config.yaml
d_model: 224
n_head: 4
activation: "tanh_gelu"
norm: "layernorm"
norm_eps: 1e-05
positions: "learned"
lr: 0.00952
lr_head: 0.00759
schedule: "wsd"
decay_shape: "linear"
seq_len: 512
doc_mask: true
train_tokens: 650200000
Each number is 500 + 50 x the weight over its row's rms, rounded and kept within 0 to 999. Layers, rows and columns count from 0. Numbers have three digits each. The size before them is the row's rms in percent of the matrix's.

# up: layer 10 MLP up, 1152x224, rms 0.0464, rows 936-1048, columns 168-223
# down: layer 10 MLP down (transposed), 1152x224, rms 0.0465, rows 936-1047, columns 168-223
up936 099:430491520511493401530526457479462497574486493502507525516449474459619451540601464580539538547370488472502455557478601491468524484508473556479511497515449585459547533439
down936 100:515603487432513497454538492500548421579498550431520537500506472520329485649522530422400500539519442484556461505456488519542479477480520466450498564476577437495577497536
up937 094:608445388497617507569474470528427536519530456470486470581506519557439605528473451512534524518489619479493523558461528599444488552529550517533390583508555543604484538427
down937 091:545504514535473472489569536534568449556506514539538471538565612443554418487467443618527451560550407506515543556515436424470500549547440561585519507467560449350415415574
up938 094:531472537535450565522450354481536492627489627475584488634520536439527499554498469406543576555546413458507504502540483454473580543475468501572531517506374511534491426469
down938 107:559402550434562466521531473487544413488431444520511542527458457536526539494472474553580414511437502493576462512453549462518445430586489558426410526498509491396461562465
up939 083:551593510515498434500515465502426463565492410537539580513534513576512525556443488611511570476550547464489526585517500434550432526483561546517407465549445554576525552538
down939 095:421446431476464556524479530477650456509537541483543508517482508488505538521498524369463568442466401621525486583453583518517486498515498522501559498408527447463514521549
up940 095:568459464491416534490469546452452511483549456454534508565480465552457441574434501532547512512464563479600529447523535448452582424365509450442605601502480525474558478466
down940 098:451460514531496493491414538552587509504520552436496536454484461488546521425554461560441533469488505536422446566412584542586396482480560431566571506510586543549562525565
up941 100:506478496572525525436404521540575361403519543467475493490530514577463522501508599498515519561459530421561546523363510519487453435480602457462543529497440547506599497538
down941 111:455518496463580412436490434517515432500628480590534526577520490525477564512523499613483520486543516508500530521466448500523415448600506539530438434524528360396472473524
up942 097:479399503481435534431451534391533521496459525514525550469502566493458418489471527509457536463526547573516600494466526546494539400416589486381516611623575531542563565486
down942 094:457447547479429459489486411528464372473493466430595554497494530554471478457571428470550537528491584371543535488485495526568474482523471494454446499592534593443449496441
up943 101:586524524500480517463462516560524465519553538498599593492463396475496580440473535466461546536507476431488468500460521495519492459532504507423522466617459554517453503449
down943 101:452497523445468456533446458490382485596449439531462490553542540465474545531564493441534522475471521461522526461517571490532466546555478544528452533445557493453476486443
up944 100:483494424440419545510544488489479535538517535501448429574463529513494520584555416518530505512460448511543512512504426619487441522535455475559533497480550550383516552484
down944 101:505584532435499545591504430471575540500447587597600476550451479497538512482479512555474410422503568527467470428522538571450502441314527510501479603472506416524451562490
up945 103:556472582479431502472474499499462483473521510500436484469539436480533544629615506524382600522510479513448459431471443533458481520483572422480522438483474475475535490530
down945 099:520514409487508478431515539484460567500484430590542476441597474455428503473518476484514536584539506468495554470415483460470466438600539460489463473536428486540438542529
up946 101:534537568533546586644420436545475474552496505444506483471488556541584528459475564509454484496407543468557524459441495417500557562323507460568589563420476493529492501380
down946 101:496476483480485424519596452546456538466515454479494496416410488575492556562464539564489580453469571467562497463501427513452562543425468449514431427573510553439493492454
up947 102:511506520506507403485506439521539498473501489501442481573565530573474513372421584556448654546484472440464436498502495508495553511554497484518638406549521515472496485488
down947 096:567522379503531413572561443552520555531418471469465528500546479487577510514452513459490541549498476582426460501467540477550533411534406591508437498536497438565441532588
up948 098:454506556516509485403543531570459510518470459528478517497500603504538540504500544480595522555474527482518526534520472448482574503401417558454442527491451557519469383462
down948 098:542438538490424498645355364388527408464531563544600451495493418499530487496422490534466456513522497581451467474486520480528494507549472472478594426565519430429469442462
up949 099:447533535463457511454479533406475578615446508543451494530547508457494439541575538509431531583500578466439403538493524445548529484449496490461510510464517562489596581483
down949 099:578532394538512545554542516499512556521540452504430560503560534577533464427399492407570572538482448481528545565435559583574569518522457421441511482559540432503506426527
up950 096:587481432487504487590507515469517448579485513389455546486511520437539478450520438581479481556466496482518563483428512456430552477462510469489446486526462430474495536415
down950 101:578476568487496456495497440478520503402518509540424435544449468602472515542500489497545495447603423475455451525524521464528460542470512543509420542431541561480483420477
up951 103:532501499534368528582527548552442470516477516508489442546437520526446475515622533514617501557466563474464530540528456484489463514474435508529394547475547586583492401546
down951 104:456496581505489434506560535484509540543514443474459501524610469507538479517496506571494492453465507553456477488559506420498529475502442459491526552494467531455452474486
up952 100:475496500491534547493517487523445534487523489496452558536513544430475476440495591430439451521501431518559409475583539467449530381537474451543505468382581589473394556475
down952 107:474453515503502512504569471578499531502593505547563460587506520425460407496468510518546530523479547567604386493419579543556521521392417427466453481471485519489447505508
up953 098:432519487552453441511391574509454416521559453529505496596610526547530523482508435604514510452550472516591523494487511504507468513488444451604472572553420555482578479514
down953 100:475466473537595598513594525509476570434545478623404470448541566520533469512463488576575502499435474468496493536587485473496502482598522443516581484618491503601448523487
up954 107:517648454574642480526486484452489536476488430492420452510537460448571569583570563602504524499422542419514489527429451443482503456478459421492544502576409611508538508481
down954 104:502378446503427531599517502457476539472541465444523508512509522537467498486563342420455467599468521512454462520517457474582564508580490505449559454449514508455423577561
up955 095:545417441538467555411546581529539449515553437536423460563489427565504524560539496482464511517520499478558460557532417490494469573490451564528541576496531546584538488491
down955 096:578500454500560473619572525505470447440371529472538525469549564455502471537495532514554489514554563441526559395459375500502491517555564514478506458499497518469501421506
up956 101:565526519577503526461396520464598517465467459514469474488474575488477371524582465453483473589545586491490422531430469523530465537489548470475507531425554513456534506471
down956 101:500570435584509523627496534507438507511515494465513506449497473496518570525448432562491430415528552469512481467541466513498540497464479428606382571450456409500479502548
up957 101:535448514524456456486586502561478493546454585503520478548512465434491556509480428559551513578481511439522574429590432463544517468550404474578481416493514533417535548520
down957 102:531539555491537437441567508499587593373545448527482547511470515573506470439597506422495515526536465517385528517450376560504498546432551575472515516482504531552609547459
up958 099:441631506465486511544539540526499512630511526545486527502484511450525505493546505487535513503504483479515506484434531503560477588445579434442543572448474468510575505437
down958 096:555459369483493412481549446498544497437565461502425635457440522412397446490458434464473460611465502517536536449530525468446477476514577577524404436525472504581478532485
up959 105:517465453526537453538532486429488481458512479519499494552506529514523465553428468429501503439556521411533501570513539503563550493602522475459567447485345507531507439427
down959 110:524558469483629583457497475559544509440486463471488597500487547502435463473533480531519486486480517500430563516405543504446480478519480456537532543403509473547521426429
up960 096:513507519567591561509520441546583475603440518578504489545488507536504531608440554440442599448544430560449535443576578506635483376612507527505478459518502508451522467507
down960 093:501503482460480554428580433491553522428459504434474512544546543441499573440541557546593488459481489492533515481474425552437418559529520528443514544502479596450440525520
up961 090:548402550545598459497508480465497461463473444477576473495485488499487578478570494482518461516543526464489500535473393446607431514500520569465442495469513551502512483438
down961 092:418610509591492484571478537471479466511521573492583488510584493495525545586531554459500567508535562505500601513434604500577537417573541479505458405466516463402506458434
up962 100:456433523380508523541546467511473521523541453451479515561580488509511543523455500453483535518424488502542601551464461567509571539481482512407564503490437571458546428448
down962 103:527461496404452576621433471500419491474372510441450505529441502481454515556516568527469535576508393512477573551552490486508505587574523511491508518445479480521482395516
up963 102:499482512421494521508534485552492504506443561449487481522468491472498596561503456545470504513468499452539515546493377405497493518459546478529522510502417484469463497528
down963 107:415465511487530485425521538501426508493467510542508497502470487658500526541470569524577529420541500475492593399533560521486589521405491463452596538489571596536553512476
up964 100:538492509356517462531483509541524517499422571468527475472455555512493437460482466510509478548599476574472442594523525504482510556506492512486527533545468478401494518541
down964 097:538454477528562542512497509523485497574524505513454496550603463573564537545517489504498525512423464541397546411463414469475487504542573434431421499472485514559464377461
up965 098:454479479404492527575557482543453442570548510474461472577488514473527507522508558434545466515436516420494504481467430494534419535489457546553517566473510517504382504487
down965 096:593449384464478497464553442502478492593501493546569456459557561560489589519513467495492572501549440480465474430452442478415505495510509502415522483568541467479446478504
up966 088:462515521476521531510486462502474585385475638600480493503464560426487434508584502457542567506356480452502509569486506608508510518536487467595524573543500568502514497546
down966 095:504518493567515512445507444501517534555439462478436454452451513570531492422511460513452445421466360600554490487490575497510476530483448545441518462576555525447383499539
up967 101:527456392506444494507495554437467505400657527559506535492560523482507521428514510531428646447576469445537485537455516552491521517456489568432555506551493521426448495520
down967 106:522566460655473457483552437512599510582400615435466544482505536498477515579507524548495466533534501549451510512471550472454524469612454559501485508492525503492543532526
up968 095:535459467464513593501407449542396478475433424587466530509512515501456519573567461511550484423429469418552558527451494416492474463475498503533549560550484468480545432517
down968 097:486549555505474543439502561477571473568488592516555432459503506538466509456455394597430483517528548357528427577491430484442525517593564508519436491421499473585549440451
up969 095:501518603534568452557482506425486452520539478456549495479506475483519531448529595529566496526510584504480492476523483449542557524484453594467476487522466585488446402483
down969 088:536511472412379447426588520520469483551528468596460524404473577500548518526499455574484560508476523462488523448435430557485494399553555454485571479522540483579532502561
up970 095:516486502482495583477563507518483508621462578581535423503421479484509526426534492450465537502506516541542502434558448438565476497575580571491569359451452496452474549494
down970 094:424525530545502434409487466498554481531514482442456497486494499479444494551526547558589608422547427383508523564468496447498519547499570567566369631466554481591587408515
up971 094:460418532486534445615569571495429433471413528486468562470562492485506542510453542470476584499582568445538437587463421533449447488451514511559490482489597555431531473580
down971 092:507496565457556498469471457553596451539578501463557498496420467484518506476552499414525493595435463551413417496566552500583536531469471474545482486539425509566561521503
up972 095:489538571506542569500519527464593496557590494475504501508523388451563538438502545471550478478566537534540537602542420544481544532391470441485443540445486566535503553404
down972 096:575577478505439465457504511434605498423463551527539571524565534528567489440548497466503493513511432438502603514452468486588497505448395457562418530527474424438439379520
up973 103:488548537454478544493504488525419567474492445549521545502528448447459478467507490428478482524589510463540569467534388484536486473475480476498549545524536444538493567478
down973 105:493593596441553550553569572510500438473449456475538516500429420526590501594532549486400539517545563522504512428487492523551498587489503514541631466548514437486442577514
up974 101:533560438561450513462450576523485572569451374477496463571512574568525462482553549459493586471560492518550444407496548510567441516456481463470495432501499516476574513511
down974 104:556449487430456475553483529503549482414449490550526504504436559483494534429517616564498531423503523486503568432551479409444466467512485488537548489578496515473615420517
up975 097:534619485517522564442470515516493410472587504555563537549507524506574447500514430476421444493513518456522508531516640538454433579481518428423598510492452526480555467449
down975 112:524548522612453489481505533477503507635493450589512506545488453404508519452564562463588495468510574497588423569549528509490532575593455486390554599433512481411497502490
up976 105:484494491474497523519509528536448539490555551546564522550508571447470433568450516459423486479510535539612486474564462503384510485472445437435525536413508502491601471537
down976 104:506466463508460506440442423569486488502456649509471500422339507449504541535540453473556456595484425519464490513513499489488409438495451533502469521440528496471512438531
up977 099:476484456485407557528413488513561452515562475408554515422405495531534517529476526472497475507398472510559463489591493382474489459453515514487520577455454513482512416387
down977 100:469470528449530541422553486561494477524521491508514596481616534571567493479423414545558513459494499452468491500534329480535475513488558352434503456455475494533477498526
up978 097:475498593451497415489486473594427478532471528559481501549482539556496597500508473536529626491509570488479409507556651495504449583528456472487489502515529569551382468506
down978 096:472574499513451527496509519454507517408427515490468436536551538384523424618529525527475415587551542534572552499564435606504464481467531464562466462513436575479563501509
up979 096:553452500462537477471502507488505435524497524406502505522490482484489377468552497576571583594536445447507606497474454502484523411561630586452508538449447508560591538559
down979 099:519367495558474436451455552458610373600552501526514416505438477484500418478460459430431449533458426460491475513526523420489463445607476481431552479545481417483576590507
up980 101:548520562507513568444536503543389532538509477575483491520487554413509434470553522535581411486481532548509558469486510469489534549547575524441577412517483498480541515487
down980 098:539394396461507454496512462483411417398515469463489515500536465458568484577464506413496542517501486449516543470442536566484510544521464486514496543531509467517563437398
up981 098:536555481519582470448496487536412447603502489567475524443461548588492547475558599481521554478515474471521514552496567633484499500451536480571497465474577505384600557469
down981 103:493453580549459486511471520464377537504515530553518515540541528469432470438504442504545501495535515538495453572489536501541495570528511538558537479558485486526441470507
up982 096:540567472580421545589503430473564376523523574491442534553489552442584467520461486496501550539488471523555441570440494577545482513510498471539532540559593535414522512485
down982 104:488510585529534418538475566473487490465498533515587512540450612496484494552497452561617495479504615515458561614495565448572488498531481544527533536513564411487500544497
up983 110:549459572598550486526470506475565510404419407532516408570496501525517516482449496538436511456498421510493533431535419489447506561401462491478556520484579465464599454452
down983 108:505501462457495557432502466521505395522577484508424541537531512470541423457505490493494567541480586510488427492475460497573516406538449503358524502424598469437461573411
up984 103:593478540392510458510458515548486521471586578544555457505463503523480456557491455509526550434464442417528453579638489474566523599456493489484548417485465558479565519500
down984 114:524579513441390533427491475513497528574428500511481434557590475526508538460470518643491483401445447511532543530519578454546496556488544499471447506498562544456562567509
up985 096:490541427476436473569470468584483495563503550494517557523519486443450509507551498572559456470598532453557518517453472531536488489531513456520473573492556422540499503464
down985 095:436414450452535498548522491495382543425419460486538466432507517523460457527506495453485570489504421497550514586508361510555481519456550509466501427483548515543461572510
up986 098:550612554493557451487621495602541534521460560487425491498448498513472421484517555498443493571429483615497493449479568444487518447424573548602467539479526537494501504502
down986 101:515448555591486526573518573454544509543388483505523519384471523480444523560530488504491485557581458458497543456523477484541521458465464569540516541470532525467510517501
up987 096:472485489500533536530409436503449493508531509462510543467484418466426465468421452480543492493493537459433445524476503544460525491445425432397489492519477457442490530477
down987 103:527518475505540520408553535484529504540552457509448501479573450500463519367526599460475451511501541539437513490456490512569497544359518478474523397417460544513504509546
up988 095:464526579492466529478513594506511545514509626468420476448506516400589623605521431502502588414547510515490535545490497407505474489538534626478523494524500529544476558546
down988 097:587544446484597595444553491529419501480522506558466478541524541578419481604516539488404532596492544434572453546536550560553540513463504397544407469500566405598475453508
up989 102:517551477517543494437521524456536463438485552515492602564543507504519525488500430456543599523558498500457427534612502508510504441455487428492477595521495522487551423451
down989 105:531528487501438504659486498545465484538488494483517523583435519515460529475494569531553494538525616489469503469465494548486434545579491470460449525468497472492472502467
up990 099:546521494417474485510439496519471473532540579460469504527445588443526516585569511454458559502512512480484509497547494465513526562556557552511438518536449586560455448505
down990 099:446577498526491680445509429489434553531421448496502618446466585449526495532508599433583538461422440524500545456580518538554428507537504567598483456497510546512439497517
up991 100:531489550603519462559510507595460517574548535431491494543492481497531406487432433573581524412486507544579459382477533512496504534511475519528551487433443473509512457489
down991 105:490486476533447498505485599488573494574600447489488524484456506537464499569488559506497443603552545463493532567511513514559598423470465428551471529581579484325607480473
up992 099:509544599536455525447511516545512542474560537544490439433538526451454407549505477504439442533570468532477511549440418522547505406547521499555448422387484582486465542522
down992 095:454511448392482541465500573531504538499477486457470525503433452481467510606459488526487475505481570411586507462468492492545510565579477400566443489474455532542525576530
up993 100:557521484468450488480396473586426464544536487448590437543478520461495492547557523449437487493483515529469550491549390492571539555457553503473506491505472576410452474581
down993 102:492472488482509525485519518478451599515538404514473519578318367501469454532504554452522387437545541435556492525464547492522559541494443454441430555474535445472562482507
up994 096:513472420495507375544483514551452432481593455489523539513398477442435503527474527537538467579475582526462452503534575535489496409528558525443537425540574563498491447520
down994 100:475463504577503515497543575516477549494475429498551539397449453585476561429518467577529530570493492536468528487493460543436497438420415524574412485533412551483640482399
up995 110:455464539537481499537484423421533458476532392492483491569504408460521530509544467559557491497500490482462457534576578513553437512454493471526522543470499551504544505601
down995 101:570497585548523436515500384468519507437516421464409500551604490475543536535518476586533494479506546464496497409550541483504484547463499467579476419555505513449557465488
up996 102:555497474543474445682520508492453472576540542444530494534461528506583470436503510370515499426555474519510535407514563514502509535448476579486466457534511575507590501508
down996 094:425513492520487565391439500516553473423493511439496408527450468528537523558398495563488457619367537523597450555489547477482515505505490461496498466498555541473518406580
up997 099:537566515524463479485410485464517469402509552419551433540524466519480538491398579542570598519363534546536585445509460512569483520568549561426557539481577559484547529482
down997 098:428518508501512497484523515475497464508476441517543456562454505532464533458590505415587394605557488431475556440469468473587475404430507524524456434488538556532390505558
up998 095:534548470553527537552519602414503431518508524557562476497523488522522563488585502494517520475449469434537517553666537549446508547481474494526610482456566641629482522465
down998 097:375490458472475390582552514472582528398396447584549409512549564548532551538498391475476525521547531463462441518495549434492362488433518431528534492458444567462493419490
up999 100:537567527459521430493538518501583512454517301413513498569482468525550468487609527564525478553557540514540530461465554500641445526504408546459527478435470526470508530508
down999 108:595438523494576516507436410559388521424461562596490552532523479492490510529453463411473551515544434585478568513486501513537469518551544519509567447544483429417456453541
up1000 099:483517529509463457490482474509531483602564490549559446518422531481496484526578487560463537477463443481435380489466487608460481478537562550475591505512486482496564449389
down1000 107:525600523490492546554526496537456484516513497497481413505523506555497477459575509488478586486454464492552436469536511455505556511476546462503514478473496373479522479441
up1001 099:471563508452422509437548571462509605546478527421489471441492523535478498495491480453496553501517508557498527529507483441476540477500562510611499482530590537504472513476
down1001 100:558482466468439485485463604471582470496546468588449488422443541434583411572559505498481445458513511505521479623476622598559543517562441435586438459428558525461532503446
up1002 098:510521532575451410491448437534468438516521498540558521508567593463487485486512445479547554489497442528621575563632475568469447518515589473545365535466477513471413608486
down1002 103:435550519446597497566519469437557466504508550453599479514394491490398579535487500625525573515426528489553458457538584509434475517450546569589520494535485474463542527470
up1003 094:488525432464457566450494504467517466474488506567512516466554541521495473447466514408449496549444543452560385499520463521581564515518552525457527504501452497517490540554
down1003 092:455456594551469441509472419508446581513558383423463535475446497488462546506464460547497473473528480561489505554481484549543465512459675393530436488536554491460529472517
up1004 099:548469481487466515440437478525487488449621485588485452506484517518489605373511533446599437464568436484563399520457414524540433448513542536483537513400540545494602498465
down1004 094:514539502525488492532506456549527571515508441525560485492562543546504392498436451499459491451534573561569541459466500439522472583518404556563373503437406582508469561464
up1005 101:506544423410556570462406474500585461519509452510505514586446491476478516491501419571540535470523440538473522420573554536528511543502584514535507455415425582591521459473
down1005 100:494495537516490485491559447381506488448498516439430487473469427558563513513513590416479523464572464541524552447579539464430472424517529605476586488544511525563584501514
up1006 103:408504528542475520573527429472439490446577454572399482515534447495562472509462555510579451441556536469539560495521537522554489578448503556506459429474608535456539451563
down1006 093:557524535519573442465460486456514530583441501429564441534469525470475510474478489498448553539479529537501449515579507476479530492478464512494392517521420500663407503525
up1007 105:388460510492438569683531477428491407467427498493502494459530544482506618614483510451453560435504453579547539491452496481523433442523589484521550493450405450569526520542
down1007 103:518503541526522597543536438514422342469621527519427528539498420525504430495439508457482488494514489530522415538531540496508502526455579472559529455549418440572500412448
up1008 109:493573401524465527547488477445517549491378472552430541532442429420480596565497467524553475470496520532494482440547457481516546523445529590483596524419499547365481466501
down1008 110:516516440543543459538458533488476494552424497528496539475497436634453516550550437512504436598471441502493496490480444506621563511484470533545553497572504545443511476467
up1009 095:544511553461444511539394452498536503558503501464498528486477600477489496495540513575476452544435441463548500552444505467585518556489473613517555459495430526485519505573
down1009 099:498531437560508558384561580437492565528585513515557568516511477536456450584521476451548485489553481583468562482446486535574468496530517479537526542473593420538484588419
up1010 107:493458449425502511509378455517525524401577493596459484475405483535530478525524510420529422546528520554555467458457469533430476472451589473478487421473461555536519489403
down1010 107:475523528489513428515478520515518614469580519451585554432450586545462464472472576451475447415470416486477503538451539505547499516540545514517524503495570509519540521481
up1011 107:435433497527517544478484441524548563458397469478460595499488521622513479409439593521522502525519427394525514586477565578442476453539566527550468480490459536526436466544
down1011 101:501490478493503471508622565574475607515551472512537580445501482506522468589499511435525460506430490566490482465546449441419551509512486526462521512516419493497477522473
up1012 101:531475441482517410438517466573381554538523471536581559441446497479531499460494426456600544521500550513486519507435514484464532461493537491528488506535482535417447545495
down1012 100:443487444437555464480546444532434547546586517489447497466435499468450451433541453539576479566525415539539485544501500464416448518544386445429471536406475545511603567491
up1013 100:470477553482487535498515458385535528451506441579518509551498516463475438493539562539533466402513537540446503486461421457509531495491543512561495538475476505436477580451
down1013 100:503527480478425558435392510468404498594556515473519403481490464449415585481520512445390508483485411503472493561466462508494523507513489502458501498500422391490459535445
up1014 102:522533513503516511507545554521555520522462385515554501472479589480497551471543577568492472543433549517550507412524462494479460563447579459509536593520544502463531491437
down1014 104:533498503566493531518389454586536575443507476440447379531466423558571470526532478540557511533476584464488504615448557564563441499561488470559459546493558454538494541547
up1015 098:480486589449458520492494601510445507456511491476553420549459502491543517523605491504492509493454481424424501492579465494485465491513557487463450557516485467522558557461
down1015 098:562497562539535571397519541413497570600473509500626504563561549487517543476526576514547429527412470491500575400533584495589516510473469480515493553568475448586452505544
up1016 100:573386485489438453467548475600483546460524423552432404529471621450528411569510462481572463496530554489487499531466635500486480495446527561490506577402464481414566558523
down1016 101:511459533551560430479483536487464499504496487557499486530543567534466430455450498568499527465436429486486465509546495531494505493454510510505578635526504372579560539472
up1017 098:525407431507463485506479530443429490592479448469554462447377501581615500479493436575504475606436519428466549519422468431588595470508455481511494488523457593458441475515
down1017 096:506480516487511455592473491481464528515473587518407425437543537386471546456471494474550494458482528506513450566614496442511422513527537526481401543482465394490432429499
up1018 096:425494486625521529449507454535508421438565422559388487498507421525554499459539456548554549556488492558507524467527478514555522561373572546559489499501436527504440461483
down1018 096:516493514353518496545586488474537561463420489376547498537510602470511586551413556421449527531474504471464546472502486460495480455477491570432544521510527449526572525581
up1019 105:565524459495519526512462516462510435476502515526491522496498456515511429527481579570496490518550505409550596547506488548535534444394575602514566448433505522509400427502
down1019 102:517400516572455434530481496509402486526498486468509512496478528536431515380453470553474479474537471504491407469529423454503485534485452579516540537554551443397512467464
up1020 098:510559493436534486425623546537511504484492533480477501564418478580503447599416475517513480521514454500548573607440556384480538486506515581483490568497502497572443565500
down1020 097:588468475516511403481509409458462471481525548577484470539512480508449583474445434533527424448520483565435529548449511480517460393561496422440486554448483551442459505504
up1021 098:583567470524417518478427537393550453442565432479432506553477529557433487500540444567427564497470521439539488510538626528498519490580474513513489491509457537474461504525
down1021 096:425408537450497444521552595449534477475480543465504385469499427517333466494488514431622510524485561595543508455496466590469527577462576577578445511598413551493548509551
up1022 096:540597552533532409478438443438480520475520483465524546514475575551519434549543529545503459546480520416522461499507601531554455621448495604370480418463538532496604454495
down1022 098:548461467507473535471539450543475438575420447525494507453561497541547499483522563484483498500511477501499591481434456500488426461484457493494508435482487541574486458448
up1023 098:548542458480543548602526463427517440482456432522534485508506554590541508441425473479445450529523503475502467514531450595459525536511468491477483465513432437536556549473
down1023 101:491493554537442450444443476594444531544558514462531479494475461501513596526489548530497593472552546499471552550505511585523502422537550452505497524498462459512471484579
up1024 092:591489506474488451530469491532450480498487501453532546547568499481473554506534579497585528527608459559512580477454471528643502559542457537456536504508496539580542413531
down1024 083:487383513510525545531534458544450409586499493494545507439562527495570510427559439561480431453368531472460425451538553444416535506577510526471505487471470472526456512542
up1025 104:608564475473468488504502414458394451491427456481412636493471554438446476498618534516367468467575512483425565497464553462492486480512501480442589510502555527488512465418
down1025 102:493499511468414486595518548478462553497521461492558495446532570488448507532547503490538461556593471468426398498415425485549518550395480536483571412565425520519476356513
up1026 098:484514500495471511412498517365454474618532461417545405539487466560500512539555456526461505492482497518514493522538429458530499437472539564528478493453418580532608569621
down1026 094:527483457468600498571400486488509505520474530563467523465479458476407587508457555559503512521539600437547464492486535428494455517543527484539492514478547511455552539458
up1027 108:495483492466463501416447467529543550492483493536492467581533502523567519526497550464477448494475499528505502593505574527429535469487428488543388485506518534610416493519
down1027 102:548469516588565413444560606567516577515483476412413494531554503552432466438454519421404430477551516509477529496524540436512505553448491500568506499512497563580442519462
up1028 102:472497547477536513576571458501504422375548469528438477514481626453485464491458574516502470557464489503472505549476506484551482414415492462453489451451471543466407496545
down1028 108:480529457472445488428513512441479535442494464467483425510479502570538508494458451538517520566497530488443496500432421541370494544509516494489518503604550496462538493473
up1029 098:521432453525447474528435496506398427434480543479508505469565473516586425485505521468532550483541526543535472477547476515606593425557588590477421458485488608493451499550
down1029 099:508488506618533466462532536401528463523471523501465464506490514432482449559446459599524536493533450505553534448501443457472594424496505517540499523482542602443448483563
up1030 100:576453410504516446548509538537379459554555505455509473495545470511497491583457491474492514554547458492526510579520557478469464479552557504543495492531539495469519519519
down1030 097:501588492545514538458573477452486562461516506493460485538492554485531549539481525516482407432512536499474462481510585447537461578523434448453503447538504533484475553439
up1031 109:459508571543549506544529494517444474529473463439555534526394567550517504481420555464422404504482575505473507495431497406527403516530537562477486557446578620503587473578
down1031 106:471510492416493516443476496473498569454486425513454494536484406460524483529489529486582558574550543522494479488547528441557436511513460493441430538514414489478557486557
up1032 105:448491493481542599457433546389572420566534480459489543507494487478417434466518467589613478488461513388631513523386502478522589472518601491484599438492470545508503534451
down1032 100:399504441506431552442531448530506439553457479453530497478519515391454547508453478545479499483543485474533561492474481394521405585472548462500468463415398489520604510558
up1033 104:552489451470461416510465511485443580440507493585482606548471458507456415469554458553563458465556502592438416461475463423566521529472443422538500458487600510549461474580
down1033 108:474591466522531501496405513495526440607489599497482404461489415505567522569515540533497538452470433537606516606528366467466508476522505473463525585562536552479571608393
up1034 099:498435455569495477437415557527573511495578447511511466554530594399419445504521483592514512490540521530503420494466444565478551471591515488516491426517417553476521459544
down1034 097:482561550465533475427516629475569511474399447461473487577492486526545424518481607534519483647440484490546558564590534476544510632517514506599560596484530485438524532458
up1035 100:543483457455482494407482489515596498541498511487432424541458551461437585537524570529473535521492571532497492531519505545549520462560503482527474475568538552546483540515
down1035 100:458545564578411493578520436453490469532535522518460555468560542495453453395407462565535505487448495516494463499574550501481490570514556553474527411478428462474497402522
up1036 096:488529503494477550470521566472458473392540495523445499467460471491502584506565552478544525552548494425409497444415535390556552394487438467443536434426459505576411523491
down1036 093:481504511523558511423457471463523566524386559582551504601534464530557520525497427459446556561542572602537506565502472445511456517501511520542601472468556427465533503472
up1037 106:509449528357496555502448598489567437443527565511447565495509483525546512483573444444472519440550570547548520461432613489485437440456463514475575499542561566532474432492
down1037 109:526584476498497510547466522456478483471493472437548519549472578412484522423481517405544563495482477519525491549476507397497525438553451438535515535484529437615440550453
up1038 107:468529424565500483514447472472476462509483477501495495466527545455544504541482397519381613500474422489527473519551544509461525434488555469523384529462522467514532473536
down1038 114:498482571449489437437537481526526473521559517528514501513473480585529543440486622489587399482564570474536531461451464467523494539461484543488560467494472558548475523508
up1039 091:554440502504521563510530577466523513467545522484500449540516482423478412488440604524562529557556487528505579538482562547526531468442488528630567458459511529432516461504
down1039 094:476531524435505512408549498581572507557429454494551551473439493528546484467534501540508553442399472474480469354476524561408556523523575541521478558539536476599504462503
up1040 101:525525481440470498484481547525508497476594643585510514528527447561497504525499514473507507494445506594478573474540482420554588556523549477453493514502447608531523595537
down1040 101:462537596475550417407478451363495507476436438467553506495486493560472479587490508549514550450475545476498542385471505462488501381494556490552582525584511558542469417527
up1041 100:501430472519502496521593531498484436548537500543486576501524480581536529536535627535552494566471522558508483520503457532572497564551599583459478487534481585531491519476
down1041 101:602534538494568476536510531481474484500499500552430488465464514399490418507568535538527507468547489524463465471453424499538466530510422468458505546501451453442513433638
up1042 107:547528483452462553545455404490478489454507502531560623509512490503483522525543534637535547573507547514579464500545474514432510515455553470500540512443500621532564520477
down1042 110:476503515514531487501524509475474479421502339441497486485488426433539480528472494457542452413479449562404546544466532433599419476561543525495485527505469513488501456484
up1043 118:568557384464491443455448506528505561514494601519476465541471545469481496493460545576375521460530484486508458481483458512449434434486451458395447494469437452541544509534
down1043 108:515581479552561435443465463447595510509491476538566496417544504546597528487528445445523497590543529538412531548469569617456424497488593538437517544486488513464471461548
up1044 099:550482473490453501463449531559579441391497565468431482574498501496571517635464579477524527442484560473470522398431516408478422546493541486594526455539528535535466523492
down1044 099:457451469401537527506410427460380460543468495528486516452490421465420528506536567420517486465504438510481423444440401582518501579527454526426488469462496493581500610482
up1045 113:546591448456559524459470492553422493534523477610433586503457478516545454543524465489511539534514445506485483471516563504562571504503547438431463519476575566644523549452
down1045 119:446565395527643464444539520534495501547473580520475520405571513474516513520462480528508495488498511483557440518495535547520459465435551467510502490486545621506480528397
up1046 096:502438520547534451530496403504451537532520448521353509494466586561588552560475585518549516534572498497484522578473462491460566469583451451584491556484535475545489442504
down1046 094:508491477474473598492434596587467526486613536410564553506511486456489454603486514497476428482526573507448455521546488472527503537523536485443499488526496459531573484516
up1047 103:500580504465518481529485497521558470473413491495432518540485480456511509492525551595559509484532495475544408544462443454488510585403479563480589503482515558559437506537
down1047 104:473487503454480530466537494426478465600527533442489506477476400572468514480425579435489350521486505459571552480445531405510459459382460475492542572499522436533480498464
up1048 096:528550479468483390518537481518482461470562511345522533499495562554523494539516522438548459499606509533537480495474602506499412548492459588495470498501582527525576575465